From a checkpoint of a small transformer trained on Wikipedia: vocabulary 4096, learned positions.
Each number is 500 + 25 x the weight over its row's rms, rounded and kept within 0 to 999. Layers, rows and columns count from 0. Numbers have three digits each. The size before them is the row's rms in percent of the matrix's.

# layer 7 MLP down (transposed), 1792x448, rms 0.0787, rows 1248-1354, columns 64-127
105:520536544476502494478507511510497493495488530516502462509501472522525489502488516488530534517518540492501524491506475533502504486501521521542505497510514460481524546494481468485537530509501521
103:480500499477484494479538469495508499500510501468538536494509532449488489497490521494496536500468509522483519505485489461512516529517477503521505531520522495528489524426535475504494461461506489
100:559515501483514520478501509542513455486473494489488542503516463498457519557472497481482489537547468531453497516514545518491476470484499496502469490477527492544465499529516512557503496572463461
098:465482503397522493513532493458476523449508528491467485519499523507463512461547485551508550472489507446531551485504481487493494488525514493508480486519471518511494478508463519483520502495493492
090:507531514521529492520480549552497539488530506510471491518472503498507509482495517488526486513498468515497485548553503505467535529526508478508531486502510509495489466506519473473480504481497502
103:497572550489493493497523466448469516484545512504501489494492504457501513524505522489486498500480539492507502503517524522488483490469493509468471482477527492485496479524482532510513449519437496
097:510501515468491507479490513488480476479497498523499486524496472539503498492504523452477481510491530457548463496479476488509484439475503506489496536482504485496509521493505476495511515512456543
093:509468515505509558514503497474485482502483474514532534493483543498538522520472523491492537503495502507461508486537492484541508513510504490489519464543499503477477489498455532497512508486491509
098:469527529516499453530519482529502466481485512491527473432509503522513524510499525501470518510499474518484473556467490529489476484540486481482517503486517474523480516465471514482537444508479458
106:490491495524542498531467511543479524481520521474500504536491498533510485530443499507504496479537528523486473513472458486497525494534495516513504474507503517510438483510512539484496487489463504
096:534504513527537495478489514464485441542483521494515513459511481529506510540524528502475490490485506469543491542505515538489542530542481489501505540469482542491475489508543521444501508501545522
106:498477520492519541486517518498484522459513476478537535476559499436562502512497488549529497519496533517502486492527513514514536479470501465504494459488525492490469483514484515473525539492533491
102:513491511509511515506540504491491514510467500516460518532518474537499507522501536456519537505450466527534521505485507502525535503489510504504502524483508537514507521521541474535494549498470518
102:518493542463506460515483495527547506494512520512529503541488488497535510508501467508538522526484541454524498496569498449484529474519488509493490513497508489472485543510453494506525505502513476
097:512532504526529504477482507483505509486496533504526481508528543535536452539548546487498529555505494500522519536448528498491482506488498498496518467496536516528508471506467497491526474494487469
093:501469503530490530446561508451501481488513498460540564545516539464502469527478505546456538503497539522550515465508532475480490478478483501533511511512531534490497542507491527465497537487470488
098:460497504522488481528459507506518493506507543515530521493485468486487532493505462487498527489474507567436496537515508550506470555534501531514490475501500517509447518507507497502524488480498495
093:479539534510477512514501518451498506494514484496495458543515490558494429559515501545484525511460523516517438548522522478486475483495455492530481527531474464505486497483527516523506537533515506
101:543509515483465528548504509518500524488491495521496520487468472477485497503479461450484522530473484535499525434518544463518511505512516516488561475465511535462491503506527530490525479491508458
105:524487462533480532509528495492502498509517490466534478478523530529459455496492508503551485532479478487553488525509538512521528555510481536514471501503487512481510491486514496431496509500491505
101:459506521516512473550516505588489522487523495526533498508466511525479511497528468513515512479495478544486529511477477503507512497492534530485478526491539549451573493519519530508481492514551475
103:523523475503488503453520538509505549510492543486503595500517481491520496494471479456525501493489484540490512518521537494486508502537530525488467535520470502512462515519513475525534485508536487
100:450517456480469467472518506500495512564488477493496473469461487505508530486538514516537524486532457461460484518507537478492467512488456487495521496534498502491476528512467513537519510471463550
099:524490491451502496506500452543473489508469489501480513468459497511511471531495476475491501504527537519546543458471477539520498536455518495524449426542500484590489469433539508500472509529501498
100:512501473517464547502499540488478516503475499522503501476463495527522470506486462524528499517485507465471515472500450500505515534496498523522469528529522505490539503467480481479529506507503533
095:470480567530508543484496522484463458478501502493454490465514487544473460519531523462475498508521471535476486495521546521506497509485488502463501531458493502529462505480523478491505474512562521
096:526493509519515518492492499476483516567500506454531495481518478518520496512464525521508526497502478452483527492515486521503507481489480506493517494539458468504505516468461500472525541506488513
099:501504528515521537482489489503521483519516518488555537502505476450510500511508476495507491495474491491458463527473480505474556536502516494535506490478489481453487512489481521494468492508480513
103:556535500524467459504496525458496544548486510510505504540475529500515462512495477565540491503519516506521516473510497499502475520530514508481536497485507516491506517531487523478500507500507491
093:552487489519522468499509524455520515530538518478479507481482516521510521496535525492463497525488522536510521497519488500483475537490481494503512481522515523492508555457525475487466487502482492
096:550531468500525471496510488505477516519496520546490494459533455481551547478517526511481538511510494491536477472500548487542511487514478515505516479521495473523465527524472478516513495489506525
104:452487501533543520505496485478510463523507468513472478494538483542480491538497506568492494482477481511486511513472490529518516481477495513538459519508497532539485487510468515530505498457571563
108:448482506458548502520479479487505472545501506489471506473496524513522531482498521571500475501493455484513462523475534519518464499525514501506487533542466511496475522484482499532494517531500533
102:498483457529494488537480544491494546492513549527451519472494506447547486507510525508536543497494525502505471508492478464520504516475472516534502574510515498532489532474551498528512502428507489
102:509508513474491492529477524524513505483509487533471507529527477519533479456493469506533513489496507493550461555501515480534508496428513487505508490494528522499446540502472497473512508510570506
101:505521502473535499499529509496524524501498489502445465513504492529508454536477511523490482510474487505520516513518483457511499520537488491480514497492527478549543529504528512534501518529493507
098:499503506446481471528503462514514508507558506480499503503494547515502533486516520546513547518504474453509502516492471512482515474475495533481489498512510487471509543499510535530534512547522517
103:500460522538481493495514513554501494514493462497472528479524478476490501458536534496530526498458496512456494529530478521525514539531467539500547479493474506471497548525508554509540554533516471
107:519511499496528465503510509537502534478498524530482523497535484499519454459510539485441481515493513491499528471522512520513489443479486468500478499525470483530511521514490517503511459512534523
102:521544502488470513505438512534500448485521511486507522523496502498548453496554480504432506511563466485527485501464464482535487505515554479466528552505496471521530481503504526506521494505524480
105:552489462509513497489474492545446529499484517534521486508511493540492458497490531515523517514461496482520477491478513490518502507509503481518496546530532503495488507509511547497528526529527516
092:502502490515508470491510493571479490500510485542511521488529480505492530510469507485544559508465494517531438495526490497598503531519521441491546545496516501499543505513485497469487500510497487
097:509512482577506475536483473487494491523451536489493497471489514530509481480479511519546487525510513507575501502472545483483514528539499523527451513562496466519488493525493499513531511529495541
104:470474490468509472487478492499475516501491522510495496560500549520459538510541494517473478540514515529499506485527496442542510493487497521477526442500496487467561506506526520532517540501523495
105:470506464486543520500505553561515468470479484504515530461531510493507466497450527480495506438511512559503508504520488509488436495499455513508458521486507494480527534486496494507507523513527512
099:492539519527541510534523521493483517527485485505490514517510493473476502471516508477515461513513514493478525550503504489558488506517494492500506539525475522520486549504522519531492498496483480
097:494493502543468496481532482554510472457457478494512494451507548503531520521491508498486506483499527514489488524478469523543479512482519509475502449481537508532508468480514499515483517446522508
091:510509485498464544510515491523487542441498489522529498525464503521542473493491472532493520486534478565541540543500501482469484497530464494490502499500520493531500504506474498514513469485487469
097:463496550466522535512542445539523503496468463486524520528485521518536493516466512518488515496485517527453491492490516479475517512487495498528510524528486531539563512502536541482511509502549495
096:485506521503509503537517485515484521501520502462568503521512503494538489487497505474452508527518530489514506517503540547504493463502494489516523508523458530531493517507524487513491469479504486
112:510475456505492508478496536528508509488492482499455499495490469479521517471563523471470517467523463501507461509509513514541498499516491517489516469513526484491526486464505491507493482488500481
105:545498503492479458513453518538471517516527513506528509491504485546485523502470481492453510464468473531441475506525488511527467446487469544528441507509479466478538480497525516484530490492536499
101:508490485511470518510508537539447528474489483517469521465483455497523438493496517559527534489480525485515481517503523457490501530449474523485508492513502514494530497537506490517528508519523508
095:521488524514526495585524463569510507475482440478482501492519501482488494488499476474512500513468522512530499530464522484448531525473506486505479498523508500454508511490541480470544507514508486
098:518487508512497525531468524495493514514502526530506541504465510486541489499529475483490515484513449531537559470542537519550513510463485482499456453480515491473537493514442517525509572465542485
098:476522506507498515493476476494483477533474507503482506492520507560495525546497512517510516521516506545525528534508490481527520508454454522481458478544497505570510489509497485459517501534478486
103:511477497486497490486492518516468491524503518460503534457521479508500454500499530502461491482514489534514506484523506478471502499531514474473488485490534451498464456499569542451509452518479519
101:464449533551526499528493516520488502536533499500488500459469499518558491513486542568513564509466500465491477521553482492518535469484532460506532502521522518512529503532525489481549536501521534
112:509502491475528484484497509509534523446516505509510535470515525523497502533490529500490531484468499508496508455529496536481535487477522497499463463502533499537480467522503506495469484570522533
111:485504510529516510513530521557541491545484541528509492508494501514480507518523505491501524480499521502534489534510549492512483526472534507500520498492518479507499516550477479540521514470508482
099:507466470534555493485509507481514496499499508466481520511491483469468486447541497548486508509476528510512483497504521498461562480486479485524537502502495490478454531502493472480482532464494482
094:502503476507494507454497470507472500479495530511489495511514544479490474550515473554521530490478509521469487505495508526515543552441542498543556507485472488501465493513515470443490462511478505
114:490506555531543543469497495558545524564441476534514510489513483483477535481507509453539535499499551517492520511505517597483466499495456490507509558540508489470472528490481467544493511464486512
088:519487515508507544520484462483456538473496520475473484549501463511547480466534506531452515456510508473468493489494534525451506487513485514497477510525522547476536495500479501509505521510507500
099:538468522534515557464526467503535518515496495514497513487508493486515524482525523507518509473514522505463527559504512503468505481555531488495483494520483468519489488499496540492509513513484483
114:523534501500483524481523505569554519532518500444517477457473524577509462529510499531459520537522457513499481493496537474509465493539471503487463489525530532504476517507557533484532525539536520
099:503507528519502497510483492536529539488500515515453492470470491521503490517552530514497543549527521514472455500488521520524501486520546500506493530518504514476503539532514527528494506491525524
097:505471535489506528520440564423500528464520504466528530525466491527509525483487498527563517475470507478532497476505551546487518523499521506510518495482492518484521531495538491503537488504509514
104:444516513515474509463456521514508592486466504519465479519464509524525518551475518509531514523516498511510461459513459536525540480497487492529516492480487488507507530504487498500478479494479476
098:561523513516496506520528520515535518524484469534529509553508503503483510485510512516498527483504506527503475520475507561512518484483488505503482507544507480522485515490483522536505479512536502
100:505555515498509480520532493542519474490500528525500514569508489479482504500502500508497487550519556554496486525459494507521515533487481509541546538496513503494512534473525522488501489479511444
093:468511490521513499498491518531464526488490568500496515547569501477471511486504551505505473490537522525512468496464506483511498547531523519520510509484563545472538479527512502506471465524514463
091:506503469536485531494518499491479522500473507462483480539478479516567503493472497489526473545519480479508511477455491502522498489491525498493500526527459486478502500473506526535533445522467518
110:538513493498503521525505510559511495496526510495496487529532521512508512540509486467511456520488485489489497478469515543517488519516501529454503492484500511560481472488508557518510470502492491
094:532529502529489535481485489496507499514518508505498490538497493549527526499502521489506496520510525466490488560489534507524467446483483450571529502508493545481481504506545515467464479518480516
093:507492506517481527507477535481478520485497475477509496518512465513490495519437548518516516545502460528537505479522535451473483484460481534478489491500479514492547536481480526536475546515556535
093:472545487485508492494515532512504463538498501490520483474464506539517501513556510503481555464461472496491479499534479510461480511519512520496493468491491477520497553512475529508487448477507537
107:524515494517501495446485524499506525509567486484477556503521524522495518501500514533475545479517491501511491478496452511465464489507496477501517478502500514501492523511497475475524513525519479
105:484480535501509504476469454564492481473495529522514551519473477493485529504515521523524497464487485505485488510534488525502496498535508495503483513506511532505503535528545461534518493501543497
097:524495488499499472518493494514482534505462438526489519502474553490495519481500524457522446491492496452505540497447507527509535525514529482523485490511490501508500529531464461489509502553514470
106:529483480467471459511502492534495526481551511547547494533482467487497511526534509542526506494456512511482527533497517487542550515500479558530503520544491506546485465503488523513571488537527485
105:560499463506514516467490489460490492533506530484507586493516547503493567525486515530481539504496476444536507526484480534506462458496474452481491507524483545480483479493503516530493532512476533
111:521520544532516495480516476464527489541471500498521472517528531489510541524466500466476535504514491475476492499529542511508492488502466545521506555525530456503498468498472542543457469506539524
098:515475532469508447554492511543520484457487506552535509485522518501535492540481487495492504517491554499514491484505456549518504506538516482518509472495527514503481512481500512482475514494515517
100:501472483507472514451528477424499493517488450462515526518524491504490495459547549511540484524524535476529474530483522468484456533529525479518560498505514516512465504496517436523492504509467506
092:490481488486517492493500554528480492538512498445470485512495512521494460503532540503483496507487527502501458512490539474514514476483517514465505502472491506493467550514450563481466512496502459
099:457502465490491538462537501501526488454497482489507452528469508466526492527519465483532482547463529517528497484499471475515468477508510487498535499472501501535503511497516479450498480523528528
104:472495467523506480481521496480506527507508517532527535498494514517512494530479544479515504499534453476459518490479470506485508495517531477491510488513515469478508522505541503514535464472505490
101:503506477503482493494484475532530498507492552524500520497531555483519548513529523455480534491494474518531549438474504492503468518463493494550486497500511538514489535553493507509521508517459507
095:531476514533488487485494537480502475463514481476498517470556488509499569484509499501534518548534508470500480480510486453518515486507521430471484491530506465517464524499513403519565540473533498
100:504513538489523510480429513595538522565498459479518553521510499504475488460482473501469524518509491526506542516496486503460495542529464464499503481507553533470547491495471523569489546550505515
107:514526494508477525485519473511547496495510526526547500486525527501478501484504521498494523523486515493462508524535485524514464488503448520510525565562496455466499475506489469501534510508508543
086:502460485500532490527487481442478463472543477545518544492498526456468503485497489485470531510543495488523482503532511557511523518463512492477497494511518473500500471501491488510501541490515508
102:488498498508462504469558492471487515483544527493550523485497484544569518516463518516478498493484505449503465488494479528538518474514579543494500526514515481495511434502576494528531528491473526
100:454494502490527510516505464539520487508504530473478438503442500519485505486498505544493506488521531502446509503504502516541509498517555487499502513491487462476522507506504531507503455495502486
108:469502508531466521505516542468545548468486514441519516519496477487564516533496511515538528512508508512500491498480528483473512485518493495533510512487488511497537496477473548540508501501483506
102:504513526474466487500510521520517504499516531486499522538495520503527505564486517492478474506517524518507462490494509487505486543500508480458499459509536509479558482493493522500513515478439474
089:514530430490478531497499457471519485512466518499490538450520501472559514529464503496487537523502513521498546526495526494527486503510499534545503503465521464505528495496512464513505499474494519
100:525543518505450524522523509502533528523534474495488527468477510514546501532487475470535535524537496529527562569509536489482484524481490517512498498521491542511524480484470503491520514508522534
096:453455503459488470504479475512543491459519495501509492515522506499494503505484499515512520497470479541498531517490475518523524496531503479530542506465478501468475539492493501535479485500483494
099:538505484488531499523540512520494524475467498515471509526464552509521487492556502504455511451537489532516493505492512492492485500512513499511538462480504465491522509499505513470494524494499517
099:467513449498497477511514499517491507486538476475491531514491500503495494497514484489456483497543497496502517537517490500505502482512497508544512492495526558515470506484511505467487509544525479
095:499546512508519505533515483584501491470513518482544475507527497538522501511502471497532490481516486513491517520536497512453550544480528519525500481538513506489503478530513476499514504499500504
092:502471442512494468522499547505495525480526454505524477507516488487485473477476435504510516534576450498497485505498514516480525505556445464515537468493449516499487505494534504519514498494492448
103:489551482505488495503493520508491502521509523489533502489488507490519555495508487487500509516536531545506508489482513453499516509499464520503480450496486505517534526500523513507516501494522474
096:487497449518443500488494495478472512496444473486549493527460549521517519527491496520473518546508477480513483466500464520511501532502564436535501547514535502497497543506504478526495533521519538
102:492521539507502492510477491547496490514521495491506537458536462492489475456558517486479538488506481510502500512513477523546492508534493513470532534450519498491464506484520498470458490477567506
# layer 7 MLP up, 1792x448, rms 0.115, rows 1249-1355, columns 64-127
102:482526468488464518523490504478488517498460523495538487535487479431498454491469511492505505456555495502526460530485491515523503453499493527513470477523491505504468502494486484476543538479547498
096:505480505493540468498482531503473485510451515491504495491527426523507443548504593512497478494495482517501511480536504451532471478505475516480544522531498498489459483502516559467449521534513512
107:507531465472493504474498480459471521497510498527472469461495511536480478490487495488463428532485517490523532504521504465476524451512461481451460488477517513451542523463480491544492501485531505
097:477516501471535505464506502557444482514443486511532495498536499499547519473481477496523506550544440442465525519552523514464507462526495544539512498513481497541550491486509530504490520508494542
110:425456526512460486520500480492522514508512486481495487498490512485504465481491478493523492476505496536503515512513521539522514560521481507511460525490502535480509483490547493489535487513496542
100:535521523461499493525508519480519491484486508459528503537498528460471444487509506499489514531495487524485501497493478492426574463483507461488483507491496520499487500464499529511505500524480521
093:533529526446484510520475496472501517507509500546527495476485488503483517511469515495487497529472479515496508476480491527504460530520480501511523508485518509489515574460494541467553507526531509
102:477491475510515509501476467514517512504493508504494521477510522491495474464493439488535492525491484527509497462460432493431552501493511518524511490471520490502476502489504480513481480481482522
100:460480478523501514493529489507501500491529525574477477534507473497481544500509510503521466520531514488492501495501572478531524536507523495479513475533478478495519512473490537484522502504543527
093:509531536519529534442528485525502495472544471458485487525448517525536502516529479484511447553478480521520503502535513475510493466498497497506502487487476507526467529452534538491528538480504519
103:520515506455528499506497538489439465497453491497469477530470496514522491540496525515491500524532511500504497526477501493479475497486491498495515517477460505491492488520520504519485467533485483
100:537533510478489461474489499473468533470507524463482485520501483522501493534510481509491516533562465492546494476472481476481509488497457531488515486503498556523481478492525507532516528513497460
105:503516515493492498478477462516490468500476473484503486514474491491518480515510498496499499522480454505489493466485468490583496456488485475482499479502549499456491506482490523500504457478528493
099:442499527482483527515491494469510488501470540489482455452501493460503496519496525532530513493465494450495481478496499531498559508513481524447479538487494460485489522500479500448502522499500549
100:486508517474526563492553525530495512552515485522456494503498510483474459523535492520504561531471503520521519553519523512535491493534471501524469500459533483478510495511486492507524445527451492
102:444537466502514481487518491482496517565492491498472505490498486511485461562519495474535531482537493530491464504506513516492499515488500495539544540480503471517521492520515481491480461441523493
091:439464490479504489501480525507536512501516519510530478491484541474525540470480484514499498505544490495518543479470512547516534497512483524477512507525532496500461503540485499500483477475495509
096:473464490449483511543505507489503524477490510509470477527494497529486484474495539485457506447509538460491459442514477475549508529538503496507494479500510534464517482428492526474498485520512507
100:498508492516474551452505492467511538518484498510495460532469501514505483504486521480530505505516516497475414488467514537520533487507451512453496559494513550499499507531471503523513521485513531
096:497523516495517501514519494520543521509463532530547459531478538467474507508531440509508470475520464486511521481508475498472504466495474531543520505498513501479519479492471511482453481490503522
099:524524497517522505492470489529492501543547552502492521514469513487490473533518490502483481471530444489504494535517509534573508524482533484475453578432513512472478444495532516481504524548500541
103:531499531527491503503491534514461469505517480455458485495523486485518500503510495525509499495530477532528513512511522529512467507527493506515536498487514527536480537503480501557463457476475503
097:495462528494528490524551484459460502487511502535482476556497480478489576494480497516552466446489499483515491517547506512487527474503508474494465449487460504461500521492494471488489478486510521
097:457524508512528508496520510487504479489476476516554487481450491481482479535509519512461487511489524518449499535549501497522521545477511487494527514503471482500535451545475498519461484463516475
097:491510479471506518504516510488540561551488491546527470516507499541462483487498489500478578513539496527500483453511491468512511459515511526503510507498478566533485495494491551479490519531497519
102:511524479551512476502477493448460502467552571493491512519459553517513541467488528499537515498489498505520512476508526502481489477441493506541491532515486516458526514524492487512486487449497535
103:487519529541496468514502486455455461506505480509483469509488486508536498511537478513509452482489465515548520475492486506479528500510471481512550523504475491490498526496503504443504464432502530
101:509452499489527495515497515473499566493498532528521474502531511532499502538467479502487548538563549524531507465529516502487481468518516520515480503488494528492484512504519506490507524512492512
102:503511531514520518501513541469504537493498472500531458500500519537497480491545501502455501517532479497522485502534482501517533546498507459521489514492474514505477515512467516492513512458509521
099:484494469500458496522468521473510476458544505491531491501519501505508521542467496530517479520500505528488544531519468538533468519479509493478488485526527538538464510547496509493447519479512475
102:515481524537512464521467489459543473508524494513531508513505518549477466485517518472525495484509518492491479518522500505468492502537532499520492507479509464498480506472470487457524542491497485
103:520524533462483469507459500498481503503529545481473482546507475470525509480524526502519496483548523567524492509527485541519499473516509517507528486517489520499547454525476508498477506480502447
096:487474484501501486512433531491495520525475510489509494499525525528519493488496504502532500536496488555511490431522487506463484513476535481531503494493511469442476523498521506498555485497491531
096:498529509499539507492508532496535511478494523539467518495536481495462506513468498518540505480495528509475564491515502502510509509485500492523491504552494547522450493518497502518436545483517489
103:514503493523473468464491521549502474522513480503516472538511507487501529502497561487452455503512524451513509517511546502550518498526484504550486500497489511506516530493498498541517508506497497
093:503461484474522545494448474508526500515438470471542528524524512513492507500559491444533543534477490465508482488410519499540481535500489484497521521508481464487483467532509553517446454549495514
095:512476511512511495472473521519503505515499532484511516518493457476487532443519465465483483494508484483504457503514436454467495507520467525523499520458494515494513479494532514511484507481500535
102:535515536486519420486541491469495506519509447521486482510506504533471438491496466530515496470494496505493516464548483500503437498516474513489502489484447442522513503472489516502513494498472479
099:499515528530511493473506511508485475484461504483470486511462508481487518473501471511489499465506476496543510473529515487485515540487504488472475540520529509482515500466485531507518485460511502
101:446499500497515483521500524539547487524536480533515496455523505503517508511483532468507523476526485470536486502466524486522473517525464481527467452478522518519545505555539476500488491488504499
093:528494467574525505521499472491499508469514507543503448503532495492512474493530524536477499479516484521488514490504477500503539469563509535495526516498487516518508478486522505469490467525502491
100:528520503459516483539506486498498523471497525529467493448486542541529488505511499558521472476468481489536495501482496462483494501473498497532500484447527469505522522529527453476551494500516484
101:493521517482467520487479484540457482489507507529492498516456483493516522508508491517539469501545467534512491507427459527499435484514460478453487509489517515522499506531493512494470477466521489
129:495456477493523519559494474552503494526472523466528495480517505479491521466528499545528503512529480528467541506566497458463501487585442478502521465477489518483502513489515535515508519489503525
101:529465520555519485533512495510477474521475509501486475454497526481474514489490480506504563523525523529498536512554522497480529508517515496521499529483524450466538523544523518496507495489472519
103:495462551461531471559438511466467501472481531527473469522502450508536486508520524507529493530485491491497491489484525503463455524554471519497517495496529476496473510488501550511517535559519521
093:568518517514481444480471500482515498511454499556534469491485485506515513531506488534494475473497513513468457468499490529476545513516497507525517488487472514477466469513543538507487498482561545
098:477458499506507479471550530537473474504498490554492492507550548531464478478493478581490463508500491490480500526527485516505509524522458477514500496532482452540490526502512498511482529560487510
093:484475512532522481533515494493504488506503482492504482509533507474474491517474492539528498530507498500441492505473513512538529518502485482469515539499509471527514462516467545485503506504486491
103:493502540500490510538481481540508484514508459480465491512498481470486472515548510494468488477484508507507496512562456514519512515495533541523497534505479490514488456489494470500502531458524492
103:526523474521500469462537486477539489486499505562502467490540504530507546499492514488512481478462508544464510507482496479512443459523501481466475510545492527531490511536473546503490467518532512
095:539487507481465478482497502511478471513503529518513534526513521487514503483489523485508494479485505505468467488538503489498528506481525540524510501448516516480503498500464433465476524479524492
104:492475473482517489539505470524511494455463514494469519536548513512521513496502487523521527479476489452490441549498521483488465499502478456474480540550506513457502505449511515534537490503516491
095:504499473484503498530473503469474491500535487451522482486451462496494500485479515502502478530524502482490486487513490506490527524518482511537500512478476532533477497484479512491533515457491482
102:515508502504477478528501491512513513500517480498499523545510522484437540523506484512492514529523521498497509492448496490511457482524523522495508505487544462492513506470516509535490520530525550
102:511518497511551498531512515502493453476513535572471510533507496510514509508478530502481548491500530512527458558548478551512521502472515543460528487467521501522475562522524541479522485523505534
096:519511497525497521529530499494444536473465496476498497484473486516534444482495531498545484467548488493476524499490496506500435510507489524479521506464536507481473514512484513466546480442483464
110:510494495551509526541525491463517479488551558494494521517534540499504489529461488519498462520467501479518526502535484490447488462475517477492467448527511504519509502499478488524499516526512501
109:518527499517479500463509464479474478495530471527483569485517537487544485515503490532504497507517533503507504478487520511523514549515514501482506511476553527468500449485564529520522524522535515
104:502491516509510485499509476507489493497500505531514544521534413492493474485483497492518434508520470453459485554468543512514523532509486518455508512515486492481531513506497542480508488484490524
097:475481506484503491502557510491465552527494506492526485525512505511477505509496494484492495535468498498507505493447547518504504519514528504493524514455492531521513516504479495501517472478523493
107:514502490502509515523528484530507482507489490548485502474489558509511509518490490503503501526492539527485504530577507523495496517510462498487476530511464491577514478529477459522486496520496497
100:501529448524546493508529474533525472525503529521469514476497537517478526510503453499510508456499477483507526503427477487503519489460488460483504513465507534462544447511521499432493516491490539
092:477491481478545506492492482528475525570473462485533496499462495445496503553492493493485489508506491504525512478535501497515511481474501522475500495483485501467471495456533545470521510466481510
105:511507497477508513513532505463500492520507526513456512507516526550499491489514475476497496470491480491470492503514496496509470410471480526481506523542531481521491532504475545510482524512500461
095:474470503488496536494548507515527522455453492497509520507526513477483501562530511456483565463512501535478450521523507510508481505519492504484512509523489567489501495479512486557536489507507508
101:473500520484511493482434446458493447502497539513540511490540533535530498491497528519497506487485515459520509525475487523467521541536505488464484493487501484471504508485511474521553459480481476
099:553483473525504518513475520503524505508490506510520449504460495473479541483479504508528522513504432537537522509518497466517505464511538515480551517490533491516512514527504471475494484481482495
095:509516467493522479490502494507532482526516507513498522518494507489501496547552533486485527513510508525533525484546489489524563509507497531487501482492435500509496525507542505496512471481532515
095:548516539502548550511463492529444494500502470508463452522500506444504535536498457545508513499490492522526532511523496460504491511473492471496490519545513493517472478518550511529511505468481466
099:500518529486496510488466532484501528493508490505481486510480519494471536490533532464503526488509503501505475503493503495542554501477496465536497514481498468489449538472495501554567514472532502
095:493506503540448514468500537472483440525548516527474443511458529487515499543527523467529512490530490484523509500529504498528508511451517493483498499499510505511502529486506463531489540546548466
102:483494546520532498511463544522471518503465528478499540477497548529550451516554472514472526512546488523497486508477488492486509531496457501483523524512514483506493442547506512505485499510484501
100:506493527493511551496520483497507517497472527510481488489529482528503506517531513457500467486487499528515456479486505444467505443537526488506533486487502524480461467512479485488501489461542461
098:532515594538527519493495483563456513471513437501517502531509466563508452498500514514486502527466486525482527480527513512471522514486504516489483498492509480513519534480516515494465531479454491
097:483510534520521541523508478508474514500507512541515492529494487483503500500523479530514490490531484506508499541507511480514477526520511540505486469458541499511525466489535517499504524490518479
102:518509446505490489459502501500503436484499518515513470521540542446520555467490486543528510491508489538481513470448506511462497491478489492532541501518495515546470516517525485493485502519497502
096:476484547492466495466513474465582477526536526474469533534464475492540487497475487485494485533480506506537493526523493474522478526510485502488498539510510530511494513464538507513482508505473512
098:475523506501445478516495485508527506490477514524468469500462500502486474486507494545488514500477519480461484431472478481483545522528486493525505480512491502521508485553499483473559503434467465
100:529531558530468492512472505508452466518514454503482512504506491521478488487493456559445511458487519522451503485481482489544487508549489521474513504498542491459504485492525519525489510533503491
099:502521493506508482478474461496508498505490495519477498505484500518531544469478471538519501527501493484476487481515541514532506496508494505526505506512530480460520493505448461484468490480512519
104:449535485503497493499495491531478539510504510505501506469503512497515511491511516431526502505514493489486497495518524463475503514511535500450497510496513531494468507484528506451500525517457501
088:465501521490472507454499502526508476447503484507441500522448558492480502526512477496487527490544494444510474462511480527470468509491495527481499508493483536548520511482567502472506534460486516
103:522485498500502501500521469521507479489467474515526500527484535497453506528492488472482498449504490488475472498463470488512480507491497461547493519545488503484506496482510523498516470506480507
097:508532465486521504517503458516511497516508515526513488486495531504470447495523480496504477483442539469522499500538495483516473458489498506496534517539470501506506500505502511463558505456481516
093:493495480535514497541513505494517522496527572505513465516457516497447511518492515526507556510507497495482463492546509514512515508467505478521545495523516528506506515467496512526488519493494480
112:477536500462510462460488526468440456543503534496490477539482501486498517493490527467489504493488515450463492468429447503488493545470512485527505513506490455525523495525496499440464471490488495
109:527496505524523469530507475539516496484513523537517511504511539465529486511471493461477460462466470462518476466473497512512489525481468531462503496506479495447522481501542501486471458522501491
096:462489527486526484474503513485483538505516474523506522510482526499479492479525528550526509478504538528524515497509535485511519454532503514516507500485515506494462490504489462534521508474460523
103:536482501509494508457469479490486525554504493470459513510478501503548542463478475512476486539501489479431524482507489515510519465538492514529506517470500534483521528483542513505512499471514472
106:486457489487530503531496500492477546453532458481573537493497530492517513512500497519490515490515524481429460482492470516500562531528455484505502507520495490506467515497508510515482472507504513
101:510485513474489495521498454525525527490509489501479491432528484536488525514519529494508480499530447509478516472527524490508527477513478509501513509485508501555528493509537487477500476526476524
104:505480495531523496516487503492427517503479504473530550544493422512475488476497508496502497496532543535490486502501505493465480467504541557555488516493520479512523515504470504527530519516503531
096:479488510534525483467462511487477503524469496495503480483527510492528477463495515471449518491498468541505506512498469492478547500510483502493523506511473511488504505528464477467469528462497508
102:503528520473501496464493479550490527535460458471511488524508491477500522548479531510558506513512480489475523489526489511481500544505519513491503534503500501469497500522496476486524531464506515
103:470493475483526515482476476498483502538494532478503429535547467492498497550522511483445476531474486493493484499519543495509499499542513518474456502512519511485512525433498513524485497508483497
101:527497534516489521489468519488508494445522507504514489448488500507535494484547517512513474506466510503471490494494497547504528456499495520516527519498514468508539525497531488483487518528506512
102:503511465481560455532508496539510480464480477496513490496518495542517469508518514489501507505563476523485510508489505495520525531496470465556536482492499518482534463501489526465527460530468471
104:496515530574492480487491489465454493492462476481476467468507439492496459524491495484492475480492516476495512435458496503479509493493481509510458477516509484495494481463537506534517537487535507
094:483502542485500464499490500470488516520526540512498566478496494539542510496526517521503490502509510489480503432500497508514552474470508500553489495530522509543471507492471504527492469507514492
102:487552456488462496539482500503495512462504486485499474483526526539499484520538540498485481493507501476523526488497421481490497568473540502488486512463485505539472547470522507504480500515488513
095:513490530541509444475491456504456466498544473489477552498463506539502476495501486500519501500493472536495521511528492514488506512493474534569490477518470508506529457520498527514501475506528482
102:516491518510512501486500512473514520519503496460523523501442486530479520495515539483500498529469517497453517478496490513480494531502488482511495512473503468505513501445512520480488475486494503
105:522470508518468450495500491472503526529513462444524500499487474460511455478500506538509487494495473510504524460484472506519462491523469477459487499509512506508494452528501519496506472500520490
106:517497523478530525494534439544491504520505526480528496483504503511520492515505446496546502497500531473508496530495536494497505486483508519504479509536516506531503488499524490487532458509500524
104:514491498457505492468502505451459520481465495511461519519487476499515500483504506516446518512497549525516469515482518519515557499462513435521490502493509544453526538476513510443463501509463497
098:496537528501522493521451497500522473531535469517473503483462522490482524435512501471477515454462517500497476489477512523471519482519500508486534524483488527511530500536489538530464472487538464